From a checkpoint of a small transformer trained on Wikipedia.
Size: 13 layers, width 512, 16 heads of 32, MLP 2048 GELU, vocabulary 12078.
Architecture: learned positions, no biases in attention or MLP.
Training: 849M tokens, 4535 steps.
Each number is 500 + 50 x the weight over its row's rms, rounded and kept within 0 to 999. Layers, rows and columns count from 0. Numbers have three digits each. The size before them is the row's rms in percent of the matrix's.

# up: layer 10 MLP up, 2048x512, rms 0.0832, rows 1893-1945, columns 384-511
# down: layer 10 MLP down (transposed), 2048x512, rms 0.0939, rows 1893-1944, columns 384-511
up1893 105:499440504515483540478444541571475498448473533566468536438569562514568604527483458508522431477499447526461340468497495538573492586417470504535477481361432435529576538531511485513470476463458577581485502453535502489498512433486484453438544515460496521519549464479467502451473449476478566580492498494531493444420532475509574515506578440540545465575499562452525466602549484538491609512510
down1893 104:549542422547508478423475544503481507384476439451475494458548497450465479484511465501562567530634542554500454528548604452460579460495557500440469552540526418414519434482515493485477467469484507561568505506483402447474506525584513513503481608469493519528542507434569505516536497546469596446435463449497532480424472547520481485509503522517564464558498520487546543471502491521525431418461
up1894 098:448456519452455560511487546491554563557473497519488471516491489525405431518349473510476548489479489468536427453514474495483590508502428445482528512553473484490576492501390471543469536466480539453496476574444471494465501411599515405605585519459575518513452511488483490474420513547568493539497511422561468450385456540503536505472484470480498493547483556503437466486495508578468468574424
down1894 093:472447452540535456468460529542534415484575519475486556486411474603476440386439507465487387495456505485550374380449449543567517499479496553483450492499493519506399589447427476498529461550564552573519491421395463570457500508469517519487507491496654417504433462453484416495458489543501505420489467511519590509450470519543475510490480620409522451563494499476463513489436487570403517516508
up1895 085:484500534444428509547521549423533580478618505565493448482503510598563510597555551489477431513422568545520487517501517529556506528458451583543505448543466538412508537537504469496557590543567494395514471510382397472464489516513526443451529490460378591530557411458487491468490481491476485494501527578526434410560417506383559479501529540540489457580494518460452543407545516504489606508523
down1895 094:514523440560593500478517476486477516521438478445494534533474457450471567448416492533536556444549518451484490490489476449488534522532493476483528515423524489525562474463498511450447470469507493588487523519575538500461564516513458549489528516456322479477460504556500481469534462523465558469569517499509547508462569428515470458531526494444492474395514456501556427538422540549523478475464
up1896 094:592443504511535541429487507537437462514470524430487478480477603432519503413507506447502557503456522530457555534590526511521460464455520496494495524508525447514546478445460559539572484446440470518561430559397471520439493462543456503497400529549476550486490588478493442469458516551463417474456439497520505434511478445470538541499564526590568481428437383597482515524488496533442512579467
down1896 101:484445500455550441441496463591486441411532531538589493582530474488534492455499471435533600479472520450451496470431500459530422461504501599538424528482470467491547514520506436477429444361604535413517486498530520510487485561480456423470485412469507520526463526452479448565513469513545486474546466472504497508438683415473526555568473489521562536512526388423547499643525558477576429482450
up1897 097:504584563496505485544464490482470418593540542511542489547577549488440525475596438537493445357530536559516508566546465542613480470475537575544496514572436602481494412497573522465435468577497457487561517580604490451533492571424539498519553483475458465495550554513424424480499592441534582501573468432482512553522544524539488518502496545461426451518517538484435350543481554460552446503510
down1897 107:516496577480586474500479563475453520535482534508512556422443435510454442444529530535492471608510481414539493463551466464469475519501500453454431518575469492503461452520460473394447545465427512506500457500573666490404402492434478560531502464443482541481542532554558481525524527581573566548522551515519469525461511539523507593499522502431442488532490505559516364497507472516547437409575
up1898 100:583539554439503606546549470505575550469501581456530473468488491522481502520434452422455435496505508516511489518433499512495383447492457527518408566573544468538346526533588448498475487514431526508430483543557497451521592556448384506401571538537521475555523442538590403515507532527491540526574490564548587530519504432468493460404541576500478532457440573492563432502539441421560523538580
down1898 103:574491493529637507503453425457591599605493514485492469517419491564519447503421434489487436467465549454506477546435588511487441540469499471600489481556594526469496616531473529552602408520529531484525438545483448530489489486494535555393539494477655526498408512528513462477631487455362585477531554543634547517565461447469464436505476453494476608471499531491490444535503472509513462478518
up1899 093:531471554448607483534408481549598518603464449505564495461475457446455460509540494517492455545521523461453479587536547464545530477510589571552479425546447494478490423476499516502506369575520519474510489580372494488470556511475570551488543512610541489570517495449352506509554512533541430557485471469515492500542564429469494527490586531465575427518416516524526474514556572592588490519612
down1899 089:509449473610425444571509599389505472530496622549477498419495491557518441511445460542387494546506473530487631441494606488522498563523557436517461502494480562540497432459448521511550452572475513369524514549552588550503482471416620554524466519462611523518518540464535499478596608677510498475504513422454541541521524487493555550538497453444459469514479581486482471528468394610476476494483
up1900 106:501516587454512424534486493475433589496502538397546489514506490515540532549526526457565593564581452519503490464437479488532479494588555415503532500400529559595541428442440576509486538534465389543494468510491446464423473523514457511475586523514584582515475526475554568516556498476508479591594414530553491509518412529496515527616493453455488508410544488499400470438517556594519535500456
down1900 112:552447531524464520520544579540561433430501463504500506421520446465501518485441493511567453460537449460461557446481503416459425471468490453492506503545497526509578537477465478521497515451530509501473453530469525529526473536497495427504504474533574529502509507435477491473363413517462478515442577553471483486546554529407601447442533523458542433491515433460506447496478499571476509532459
up1901 096:480485553454570496425490537465473475529539509497513522345394522587533448550460418499460542452507542557472503578609499474507498452480470528587522472343407494528560518551524530474417518530554414632489534488485506507319472424463433508512471475541510499451430420471521570508600534512485460492553491510521436434512535539440543541571475484430514551454538469567476519468457506461522608433544
down1901 096:486507631491428555483497583472536532433473494518544464477419467467514449587546507455484457530565537514477496513501563392479559578511519489501479466464580548557545487492571465476510471496474554497488489453482419523426521553475472536569428512508488424537436441430553493538506556514533512538547534500500463536560540579444584493526535517578609577515517561494464552516466422486479411503435
up1902 094:480538530556594493523544483498522498429388438507450541489431519480642460549528486541527514447572524481587587551484577442554470566492479491501542565574483487527496537523502490566543484462479461449504550542540515469497537503458479523472451554589532584476440528560478503543621575547584419562432623490498515471431585628525551550478472509613432458543558578500504468527521493448535581418439
down1902 088:501492457573508504496437473552429572529531415526415455555509520533486521512476423540532440435485470545505693503576513464517454462523448398417460469519477514462546596501478547391492570499507477552414509586539581479504491494507425436464509495526000522524445502522482463499565478487495473445513508536471532470453486507521482501502472550439494407496489500484490524496557434464527579503447
up1903 097:488570444515533526426504530474582470468537484491542483493499470563449503480527484552549538577522489631484422484531457544521558457532524519514422503417553533426539368520507405539548480415577482474535397557429389546597466587498459553557495539525421530451443414520502468516439414541489439475550564454546447447586407559591496441481557424513440428497522507394456518682511460620517402561455
down1903 097:566456608479553508529572490463481491536526492543631465524553441555507577415487539472508529533494559539469643546530484558462523484519529501432429532463598479439478638590481501515547566495463517536517517483530448449604419463552562544480503540501508454553623549549504591487516532473529494545472393586379457492494490478505510462481512429543436521624505564506551514559525474552572521634494
up1904 108:498454534515478529422480510568559549531495476567554534417588504488542495509415489418541538527475428509512476438582516543478517497515623421500525493440505440484542468512501572587550510607501518480550514542510492532465497551467544481511493511441481472582466579523409462440528455539508517498467599561441448507488473595543447470541455472532370506487524471532448430462467447451472537524540
down1904 098:480478557520425573462465426453494473529513461413470584464506494498486502498466608530483393531506402499442568441463440497503484496525617482544476600587479499533491510531488493497487501478515500512519461510474464457431575515530555447492504551465577462447569509512472499482457512536501553585452530599425491480519587495570446413528489500558413508451549523421487512503475465583476499438554
up1905 096:540541476459494557511411486505518576423416492479534515512549453457507557443534562443490507506489554470505519514491521472511474585453506509499470514463532466496516497424531524566517533472566429548474455539469452554552506540571470478578431521472513473425457512592494469563467476510466513600485456580480454540482410548477457510535432439513490528472447572533428537492441517402450520502495
down1905 101:449566572431485487459458376429449542571603554416483593360528440505473459435457479520491542514459539514456351570418508517338573370484512477433569547393532481519429457512568490542464378511494523496521439501478553511576594551486450501537500499574290395430618397500509504485508579505512591456504495499409493494472495462500460531508551412485453479482479527538475407508466494512506506489489
up1906 107:530449500469449530555508510565469539464491560562474470462460489553439461552547529435616501452472516570623535509485494537478571474587542441609497484396538530456447404544467380470506510536328495544385567421485522507511541472486465528476466536521491471413605526423496568523538508562389500455411471472499490466480460582523459592593511574539390515565494499499475536429494497434527539429511
down1906 111:515573514466433482539470569465519554591493464512552529407505486540515473553507470504581445524552508551462523513535507509474491486495525454441355479552420433494480521506530548553564531536556439484537435503586548500495525381554435600405423452537508445491548438454492498648480457435496472486448506515502493536471539520443547536493486549512564463544544599509591536475417552528505434550468
up1907 098:540546419553553438415497528462434624523467458447471517542488542495508486499476549547472523488436519515493488494489523462577527524622528548525529518482458523480460549397532472550462464477533592508466461470514473441458585476478531380496462506569554466560481541566454544555465460418470527487439531441414600506498418541501415571404508445541476505557575470465526422492519548486454511445476
down1907 102:485519396505562454386461578459463419478489546465433498514480514478534405527499513542522448475434440596500524517507445539617516435454421542546528466506562379453437551485522533503477560451373426484554467540459469480544442517495507519509473448505518466546623511508555527474443524549435483480387450489527572624591464422565510484483458515498530591578479525465523514550553537520560494384507
up1908 098:418423491460578464590510499443520425543400559538417550523493504559448504457453515553513530498521486481459469526500538490564498457540456487462470483472520598551450471416651488470483463478436513501525454472486422510596484511480431437568574555487502561480565531521426462506468469604440488403557491503538491456448475433532461507578449526561396413465492435581551508596508553498452457553416
down1908 101:455461573505484446508531509446476525432457582547447487454518537504508413513474366461492444504536614593491459629500578465458457442499516491457429502508485461465451483538477513561515611459473446458508457560451436462547465547444507424482428422509559364454403527499528550448545490524522533560562462462569472510480540535498448555539468462474457547492520515366483561508573464419423434512485
up1909 097:502523538509584441597568529507524506589577481498555516429458547489553598585477537433514501426490574614492556444482637527500410501532476408567480476512482480520530552584560516551458547536415442449501498567511559420510455517467511431484500509477446430431456481663414559538486443453466474474476464461414486459458524546474496495561544471449425558533481380469512460546496534552498488442512
down1909 097:442533559465523527512475495515471484528475523501507482546552487560373490531468557395450470359583454564509444420521464567523514480521467520457415546443491604487524491432423537474516474561534563481538463532522566568535526453469545574586495495506520497539494466489514502456588508482495442430459583488460472503457532537286470512483480537507571524512583540535463563571383574504558485465467
up1910 097:425518496458635421535398424598495573507473510513500477493637418474520437461580461482442438523516467514487487394481425494500437505418504431473496539472560519444568458517441561557517571469494480496630466518597553486449512464490441471403494496421483513513489425499479379455494483585533475519525504523439591595554517493508503437516512573363498435473486550520410534455464464553481424519514
down1910 095:446400524510563323532525458486493557484481405509433522478448577450461500409452477559431584499421501444450479460488490451519472509547532539494427496575547551528564419521408510493516484507452423499456570444562453451475508512489551525426467477463545463516465509540464462533476471554470476540503442490567535547461454442414543466457509582469512485565532545506475504510449490478524514561461
up1911 100:550496498487466456511438511471475461523545481576493448530556486454490432522518458548554507520550515594407489408564460496570421468435512444531462420463529405582495420494522475430473533485539482596410529531496390528508490472504525441503483530447529479585511477433512564422464475428492506479540562520558439483522582454475527505453546383416564510517378614532510535425363548516522496510359
down1911 107:490562571416516439547487472359455504559466405542488454573552496465536488595444588452446454484440494406430502450420523566516591475522452591495486493500604554522455451522537505492484539393435439428485580591490374479418548550490460504579555621519602487521463470536476505490491509460448483452536432479467476526494507578462529532491467478420539512515456578508489515525486476445553426487475
up1912 098:493512458460491448539470548508633431502555592504534457541465481490501431548509469530477513467490483552513535503561568481545433529521540504469503424593453575526493578399499593532515480445494529514408554520489551488466449542488505509450542516495467555458502553476468444436580504509426503523513478526520506472452494535547526496428472549530484583434539444530547456504524474525522561516488
down1912 101:513519546460414518498567493536409443509410492487430508508534412487542555449464431446615499426505480496506526376530465470505579462457515481516441580418540497573548534500469520547394467537511446517441461564492477545576549544455504499525525486604431412476558527419481508546478543630573535479414487499520559531471526525535487539529488586522534433502535424519492395514540466550581532634548
up1913 094:519601498466587586582638466444535473588461482446516463461522548515528484511423611431406518558468505544556548526508458543542576455399416511549480523479467460464486450507512467608595562527578402540452480371525474430470476529508488496496497485489519517517518473458505501479490473533458459562382613400554469532425496474427461462502452524563584537543487518437503492488344571491486497413567
down1913 097:460582474539536411441566570574459531547581552565516496449437479440397518573487425486465464534534528539509538479518547361531546497515515461534485451500398413438462474479464425562553452497538531470332464537571474466496507558448544516539477446437180567507460466450466485599537535455542496444487523593573569452485468522501470481538528514442471562567570517472551513437486520432546523463390
up1914 100:433467565475577545493500442536483453422454467494503483554551525480527473639551527513490503438501602456489514465576555438409484490493461614457597500385484486539532484452512484522404568450526455546527579477467508464493465491565522457474592482481496549505567501549461514388386499422519481487455533483507448480454545539545558438464518490447490455518491543495420514502550488549551495475495
down1914 094:545503483537474492424468482552573546594504466485558481527599578486454470500440466535480452478485436595391508503543456435475455608491561384486508471571550490557500487468498450538463438561552491548493528504543537556537442521449487563504570515526410492413470526508486465508488575502450449519493399410499560556591501513487430571540492529503572574572475575477495431525411410387497548479530
up1915 094:485521500498489559445560505597503387474491601439512448561446473487498541512431583567494521426443579506469559466457490494373475488432478495519462564386545385427572565556471501451566549494437484452437482507554456533528516431545446421478476594455516467535575557400521563488485501471482492519445455437524516458431474470517443457449405489466437514525469428490493535542441614507539398443511
down1915 101:500585554405526523477471493479449564503561466474446524523494455555580508485387489514488559398535469565549487522469476459583540510511537541458540558520460399601563509420432440422505444373445498660506489418468563464531454512482492440526449536520481534513530461520509530455448553561517517531440466514493422516511466487436438446412538478570577456487496523429560561491561468534533584535546
up1916 107:532515575523484477345510553502457437547429537449458450475530563416476427572503463490489542555479516496504414547546421502444522565521537540448477492509503509542504594580516496472425416482433491393545456440445399508549588540625441479511585454483437486443467506462487591520579495565526516351500528542521447477396590587462637514497488629479581536459416530538492501507512407527475518529547
down1916 104:422491492531498575427547510400444521507490531490428491487529497508480511578518467490423475520457543484523521550464436457477493450521531505488495472378360550478468484530513488442426578533440540487553558462548469485463549488496516476473439549412440520517470507504567463474482486471555514484513572501536477520547512549489574541527534515477492499544486408431501533461553463454469409469450
up1917 107:575479481479490550670469489514451440519506555490531495528507441479557494409526340518464574463479444593461556421459462580514474518526493445431537412526466595482491513504542527549472386372451382476505534466478527531587560446547492529391353593436539554573489470472395556469489449544491542565506565495507548433589537528554351474503515559503520524589519430495694402500490520519496415456547
down1917 108:475468528471510549541350518462465545583420552539459484417496521569485513487526555483490440479455561510527377468527430556476469501539555464480521559544541511594528473632542477495530530506457484547441470612465436482466477538463487651633469421449515630523473468576443416577517497552529428499484506509492526546567439545509423569455503465471500416520550470477481521515507507447491488484570
up1918 094:466488526490563473614480423444536500535540488531537469563596497514502496480418439483414541496570439477415485494572460394507480564450434530523506522531493525389418461432425451542497528450608533492455510529438455448422434492386510464473512469481591569522467486603457504419501476560461609571535547523512514511447466401548600491479500439460528610507526425394509487453416519592424541512506
down1918 075:592500473463545502592542441549472467491440546502538537588415482494483507506472520486635498494491454618547454551459488411440449548541529486610489583538539439582561411586581560491554562493484510477531462404540544540557471401503525505504546587480574484510421452502573478537423456424507505412432426426544509457503546485573409511532531504495454465436531614442455459460483494540531486483440
up1919 098:444397505466492466472395416637527504486537427566559544454478479517404482471528435509482556410453557507487522462463493492542451488480461443544597483440504542490487476435443547475542493463527591496509497523407409548509477428456508533408545457410540447539414533468373575544467439490546573472515464544475449516487486531547492484641505526407578539437454478511505427454530456477426516419501
down1919 100:515532466525460532485585541427484544463500489600487460483453488546506524593435542463396572514486480504459604563474637498365473578547508652485501541503538504516569571565522394551522420474492514577558567410461489619547501496509401432456431526535662507499443426554455566553529555517497431446554473443538446569563499524526529506401536503498439546483582501495514453500479526478541423610525
up1920 108:551487497568370508435436495488399551416553448465575539391529533450525555531447525506460493502437485507466494543524468553506532513524516504615539553461530500605547501512546414522477458592532556495561507516503520553603561475425502508491473441421529455561501492567525483497492447515495546423531554549480496527545498472470515535530493440465544594464445496521526529493522557541511618534605
down1920 105:504439531510403626489534523517487420412482447520490527476571438412495491542370550479407543462450497496472485485541554491482459564489530502543478525458590459483502561562558383465533445516546443554525530584446501518450477492481575492435552494397597490403453457573544554512594483572584547549477623532549558567493428443447502504499508475426510510457478449508555485516557543678453460488520
up1921 107:479475556533537504453441467603442417502503469376542495430465380560459563535503479505554516547476443463539432470535523367481586601542533584478502499556386445459569546487511567450404511563532506480533441505485496575590462472469471556499548448403433542532470525561346485449518606491499499550505589511382568602461422471527499497544466447488467482416552422539414490529510453393351554500478
down1921 111:575486465476448495541557608452472499544541572501463575542430520488465549545462551493467559423520533485445517525539491474518535567529500502436551521514413375581417466471540524446496562416523588509502532513603528506547534509486560491489416515533528539457569543446565457458525398513492506462495499502436659499514466531624540405454520511402504544532439436487560560566422478428528574583507
up1922 099:448479435530507593465496477593412531453389589488477558515502532609476519442465474504459445523462444439514489440485537508418538490539495481444473482528553428486552514389495545600549522512417479461430558503466437493459526514533499515380539532505455504446423502460472435534475566494450485553499512469472530488502439396463461462556471504381504569490442516502542591522505468505516443528419
down1922 102:483542571568510576470558499512563498414526465499510458520494565467479425438461437522449455503426529469578487427546463500485548450535531528464518528527471512566609537506401459491463465497478473536424503455520517481518553495630496561513601512450468515503514518538451336468493421524478506529539540538467488469546445525505574517534540438461447563508499546509508571533574481493515569406517
up1923 104:513454568512496468427461518461431477440609486419532441560385455488560438619530438535398499494501578484458532499509597590502455533521501491481480561578468600419563581399561481558404512544563429440459554524520535456464458535554526464523577558497532417530365455432475482439540452462482439519477467531605482438436546477522528507546472457498553581511523469458547492563552486551452497463403
down1923 100:518542480478441442529505488484460560517466496539521457459545519423429566525495453461468453422501496578452534509517489555553543484519446469513456427513558477487582482552559542635506484417525557487479523511454412551415488442506520545546480551439623507452541494590520490610513406511512503481472561571453609556468404431432414449496429470572469443465469473475559442485561546481581494414535
up1924 101:538450537555504479571517500493403524468488561567559451501523507536463458595505575561427479411560520429484528522554442493513546488363465557480520457444459447529465431524498478442520476556491505469429464477460483416510589619500506533520511493539398432505448426512523558514506546563494407544596516627449525487469553574520504486616491483424458422472471546573510490560417550504524561526568
down1924 104:477441626490469500517592517583543527525432639558452552488494466505526416491495447536467393555526550458501542515469563472463530485553465554502459518503464453485387533352435468506458431568496564495538582530449523436491483524448526497479563510593534400438392495529519438539577585415545506477535486556419551506518522537427583483485475409528481593511496483561520510539522520509358575549455
up1925 102:631458525504525424595467410557496522560515542511465455545469534524504433509616458591463485514580464533547581429555452404557468491508416484528522493497551578549593483466561453547521477469492508452611580514423451482502505457491505444544415472449540456496490644515552447503530492498560515478482482493564548432513580530438416472505480597469507445562508540611494451434450560523478550477550
down1925 088:475494354482612587458537506503578504498542497604482490495476541612536463478455482466541559395560404517495472479499405515532497475394489459520515486528469472553570510568540457490477467566560479602479578587488537527510486495440467473453495526488596556501489543510504623397566572470457514520587608501456443479493550465507568505537472484531455487474504534582444510447500398493522497532530
up1926 100:566461533467578531463506493597501519453511525536546539447501563474538455484468465530512518442500450531488511477523479504602521576422432502437537556481454518528424426572578518486451492543522538554440347473578501526477410504447431536541556470521515485495523537524548387448437534420572536503499550536468546519536502517438516543635578473503611485554413502482495452479517535437421474480455
down1926 107:620515506643508501514475562506475520510434461482507532527528547517423451505429440486528518546457513508488485490498436573502522510457593553492454495503507488580450393490571432397493369521405462642497525467448527525532527464519453392566508449500532456539552460435509509470481523424459422473471587454450500459514443555450457452544495556536574514496473486545588499546536524456421504438418
up1927 110:528588568539495509529532508517550457528485514572533417416513446634375521499523456543435499555474492614565516525503519506459478552475498512618444619432474536561545513508517516389499551563498520495517499510558449531547523488561414410534483538538566412571581422428456535523459520491563515542475447552559594531462377534446427572518435617513534536571541488470492496457518528472528475439456
down1927 110:497441522572500538414476480545546532560517553541470488464538496568489427504452501486489444548473549476552485537445471525462487509526517536519538494541425531468512579477508537440464495499517509470534489472507473606420411497536491584463502484425665478531509589477453410559515497520507511541462485438492487518498519563568500534478510438552486512473492557446594506427586527483543511580471
up1928 097:555518548574461467559433505486500537493500437388507482581484441544553485519521467518498520572497529526607507553484611518552539505552422648478495614594523408491507411591549472552489440450504500432431527470617494519465477540555513432536491526466438532506446415563509461553548467460488492508547481517580479462513481469477490542481525463478542360494552390545505456448584510514522470575483
down1928 099:473507542509539366501463504517531557530486462484555488544499494497597600532544528490534489553520476458583575498486568452432540523583565504510486558472558467521489562512538496471471466390496468530508487557512472485458451560512502531502455516549594553525526546546487511608435468496469574437513409622526525504455532454423551500501428484578509541541501493542514434413470422475512493488464
up1929 099:479514479602483484520407443468609570467552518465497434532468466595474517487548473524453457473448516518540450534515533526414480467466499539425527480405479588560517584523427497449475506500561445497448541485528482536599546458488492486508608458604602470498459522454530596498537537511526486506472518454456448517448431594439573504636558619401482503393577536547485470514500540513510466419463
down1929 094:527490511571505564569506446404614489376450486356416504433484512492481576447535519462520560470504560518491485520505496479506586452477397586484528521514424482509507571473498502604448440505545528536520497540455447527527391545483459520580504495519781504388513471564516501541469510465528502493567586487472561505401497513477515525505479456473459521505539446491572545481465520512552531474469
up1930 096:526526460551507468418526497557529571581521486481430468505516381490472628482605501431484590531535481524585428574534458582530476527565486563503467445545487600494498515510431509448491452513448540530555533522580542468515494538537465431489544576453417511556543570522447542447512526448537477504495472482542430550464439422498499485512472541550425593487499586508565637555520579477459533526525
down1930 095:408475519480427507466430517483521492460455471444526537530462542408479517458543537602632474533507484507477347495537566504483604562480418421479455535502546544499592546507487427440485547536431494508464524455417482554424509540462545516558483463452111483449543406490537495548555599554504524402529490469514601456444526449570509513480494433446443555436492447569564509568431489504447500518415
up1931 099:499559515482445580458522497534604506494567411551484556485475468562424590424440521551427486565428440536522550460469428547517493473452494433507459476480544595507546562522555568556520501569411553622453484570512535518478535481502535399424489441478432498444566491457556522360390452537458392468576535466606487459443517475527503451594580458484491481453498561495566521475553560456516461450461
down1931 101:582541628498492605509559535487537517463490495620493489379438502468511513495492460516529481525494523448412468505519463473502567513511519531520368467450490544528441405526529520524522479603402535585448593475478386601513510522532550593511511602423542525498478456554500426441485488542572431567535367444473468512598538551522564480444482501565488472488511436488507477417496476464357407487609
up1932 099:500572590525456576546535492415530486484410508399488395492475558440511424404488475491445484571584472496505493466510570514475434462428535469453446548544480453555552454492446549543571446447543540464495508506445434526546485406457449489419532498418510494533490436532550442506535594596477541514532581599550552505464491527423451317429555539510530546431552409494463549546470517584466459530415
down1932 102:409459573522554487554619473508539524496511480458535511544490472488564454377546527474560506544501402536512511496486520485498548493569573485540609504455526450532476463457501490517407425506514494538486414469516408610495494463433446460480517522532526448527542448497514477525468470533469482515512417613490494480445501546532492516536445507474599522461476545517551427538512533547520554514543
up1933 101:503518505558473571425451499485536547504595499407450503504562574474491481497447565496462538497483512499530487548482545378468542434539481545568482475516488545553540460538523545482593470549519531548461489580542477410438476512521453516408500497488531539523483552486547573512564505431559491498609538461492515389594368487520464501467454472524484492540524388527556434507526571526363500478621
down1933 099:570576502552385471485559535537411475495448459460486462547528538461466548503554477543472598474512478502437591476420566461452486561454474492530557498453520481574421557548326549537510533472457605481465493494420444493567420482514442541454479438559549526500531514548483483504523462552480494425572537572525526535365528506432441438394465499515592460565498461597503425539471457465530513518470
up1934 103:581471555493545497506532540498570512484583481466560476571523576554470507499481507448563485520491425470589550446555488496431440519423496553420506437502371490523459485583358493482549487533487519462477401439517457551516599467552482583539472529486472500443529493608438564482519453525583544429504506535564503423537469432531535522479558443521509459498484565538548528570443479633470512509490
down1934 098:500572548547514500490437404508482521392515513435461471566542475541503518546497352475560479432476440474639465492518456514504564610472445486437557482508450413478505459476501439408548428521592535447491561480574494536600459479467555540438451493509464509466486535447561419449551475563515497543546408349466469571510513399424522492520477493460466465507518507432493408449417512484537523525441
up1935 105:424473413533494546505389542506512485475496456519535551488468518516496506557513466505534510432482519546528484538487412472488489445529522528462545423467470545579405544547467579403487511552522501425560589501421474453519460415401468478510510440451546544454546564554546487535492499472469489551482523530608554385523466509460535523608455474542519404566555538549447486490456515513493462379584
down1935 102:512440443561461433449474536441483491454386501429476467512374465542532544438471493529510433428498550581531478389416518491463471471514454442609453442472442481523431421441424468575470452543513478438487498515506553434481539518470435582517464546513666500460435447508548579432448480500544500360545562475463516504428553478387563494438537423495453566522492441526402467460412498542433619487563
up1936 107:501613417580422572518495421570536491469537524537444552502473502484521424429521547508479469602465603496496424446492501484424578527621507375554446460540581591558458509490530482469499498530512398531558526483514497462567522469486460460472467554517482363592529432537477346518559557547519497483545479471489492562503558608492520603568598489447510451421445533555503453477460546492457468524516
down1936 110:464510596522428546489439542619479438574485575431640485667496529559506555429541572554427510414427468455550497499398502410496595527443501501579498495511557522540525511563560489508458527587608483517525585466408494537624412518542578425571483562466359500511478571450517480464487462460599514481640525496608568534562388522436543425517498562533478464527481535515590546492527534617484387479460
up1937 092:396534535505491497579460494485475529540522506527559403471395406485506534419535465508436456490534510495611595542572539493598506445487526415446484509583446450550498454431470473463540491533448482450567517530536538466521490545507478472456415587465570540610507500580430512404524474455486547474473549566607541500517440474536513558399530409548550562584464547570523526403557450509457577560545
down1937 099:443472444522401433517562394548485439429517488492472535587468406480464475555489549578516557465457459549536521473517463574432491496539386599511570473518379522449491554529525532524492470502575486473332510458508494534512472511491425583396474479445561450516524400492516502498546508537547551476513490455573507484540424420431488559570439507480583541490478537438421531515552454410489493540523
up1938 100:496486422454416491442482520549516534430472490472440531519509504512403474370491495388538468462485518488519519551478597521586458459567377454524537534469484503533507466338456519479480576536539467465396509536456488529519540474554519536520403456462458579571510619421524578463475584514519490476435470516525472491562607481504582432556505485501531482396436516477534464502465516501440541542499
down1938 103:548487509502484463463420466451471544487567460520556462524493554522467476574556495505557390592453533458618422528509502620437497513512532499535505460563484531484453527462481473550443531545553548531550537430493532645456467462461509575569511539547491448528550486453490545455510597525411492551485524447547416522522455471518497586574540425488486538460528625496555490531433412485498475541522
up1939 107:539480472508560565526541505429437525496606444659505458477471575578579524488470484536474416567463438505430430563437548499535487490430410494437474501544452543532481487605534591484452480511525486507516513520547407412441557445494511471431442407516523436540433573488507522505418471496515525530523468501534472566542551495494490544545502500417530465447558454573503513473487527557477499511485
down1939 112:502466466431595492528588495390437459542537526555497412498469659546541439493486463478528356547520476500575413536405528527457451497488508459559524518519429485412544537395517528436478437571525494512572517445572493488516574429521358502481524414515480450537459474574485557605527506417383447570516475527501603515565547537447537380488484478455548500491547415494469472606560513533459548558482
up1940 096:597487520480574527511464437545534533475458527481402510538465528559487452420536450441485470537465490391514462527494563447521484560551486471446584575453575506524512532535586436490531586532495427470468531537555474466489549507480536515526545468489468546489447491538521468549490584598468565673503529500466559452482421542510458462513511497502550495489522471491485564534524453400490513466564
down1940 096:480494508467533461463560489474495553485547459520491570451436468496438582550475487522457535526373567504505454543464563396492472472462564476526455475552446563472525442430524554564506495524462452546511603595471436530507538526508511507524365582466501472457385539545391367489609482508571507462591616520536562469503527599457451521520542485613521498413459476592478504461466531474544439508567
up1941 100:492551440554524492407401512535457475432495586485460523526460405559551471485463477529522495515546473580543499600547533487472544543464447434491485547531525428531537540484521473517463490576574490584426500531498527495546483489496466503476417509478626407461467504508479511549420486481545487620532495448445546527573496529453642531498432474569467467501436458560469549476497497483477485512474
down1941 099:579430504471528574483539500400430413487580474546482487431493507572423505561447468536547505562521432432507459489493554523585481531489525460532553475584460468505437589443563586519510506428553539550472553544451582572495500575458392615381496435459647418521516528563486583480435461437480461445503553544521450477452511436503501510462539498468439548410502413533531551424464582549482506516487
up1942 095:490471492526528511516474596473504463525493591482406523504518500496525493516361455572503419564457527513504515533557493617436567539530348561474469439494493492529549585508497386491470472513465433432506523525500529501480458557541501498540461494567488460530574465479464516560461407544548477474479623504524479421474573427413509551464539469473503522510459505552445518511460526419465559503445
down1942 095:579492547474540362560443505559544474438438574437503458518462473547507478533486541469551518430433474541530578515562527491457516504507598521463525523496452631568469564572466488566476529507538493432570426504495540507541531524569436459517439586490650493494460444387464583499563594507504499512560427493474523453472482470545371529445559446515349454483422512516558415501493487498439516430503
up1943 102:477440492582489504537434521559572469580507555533503461495432500479510528450482537597419440478447547443515544530515480509499499485402564533565462550392469519462592541605520506536510514489502383578498430488578526451506600479557498546566514455452481569522572464578450499590470485540437482479544460570582473479533377489501453467524557478393585536468525510477404460489546479486520539381452
down1943 099:524427533449468519478429511507521463529575602522427533490535470453461473447510529508588483531476495512450541505553505373434561457392466595537547488495589463475450486523497533482566586472443456525458619466517484436474445567462489534525538504484583548482521442521553491555489403546515416536589459493472465517526535618538527572561440407539471523471561557601384561494483523442583454519459
up1944 102:588499467425548459529434481556466520515490522519434498429576524531549525498479520506430453578566501521515560566486513466466488543413541528434504523505541379524439452440565555541474528475466465518554317441454622461610562498458514513453496574507486468533539479618488574533490429607545556511542405505486548502512497454489440467593489499503491486486510525526450456503468573423534481519492
down1944 104:519579506486478507503501549498466531537535506451540548402486556492525506500441478486383578477528377497475471512509548466502469510466439522527524553453500545440487487586496575636523570533517544494493504612465412559535463493463530499554381510409492450470480445569432496519584459443399520487506493538449482361456514521461529513464539485510494504611480513550502475520538520476494525456472
up1945 093:522563466451468381445546534456530486496420468517484483495461447537566473516437494462460589522544511551443421536436527568505425569576449569396390451531514516534598423419546411493445446489509489549482549434546557487426471493462519515439508410502528587486546510532459470503512479586456464505525561524559475608462405585518469530582423528549505449544381479502514485503508480565458524496475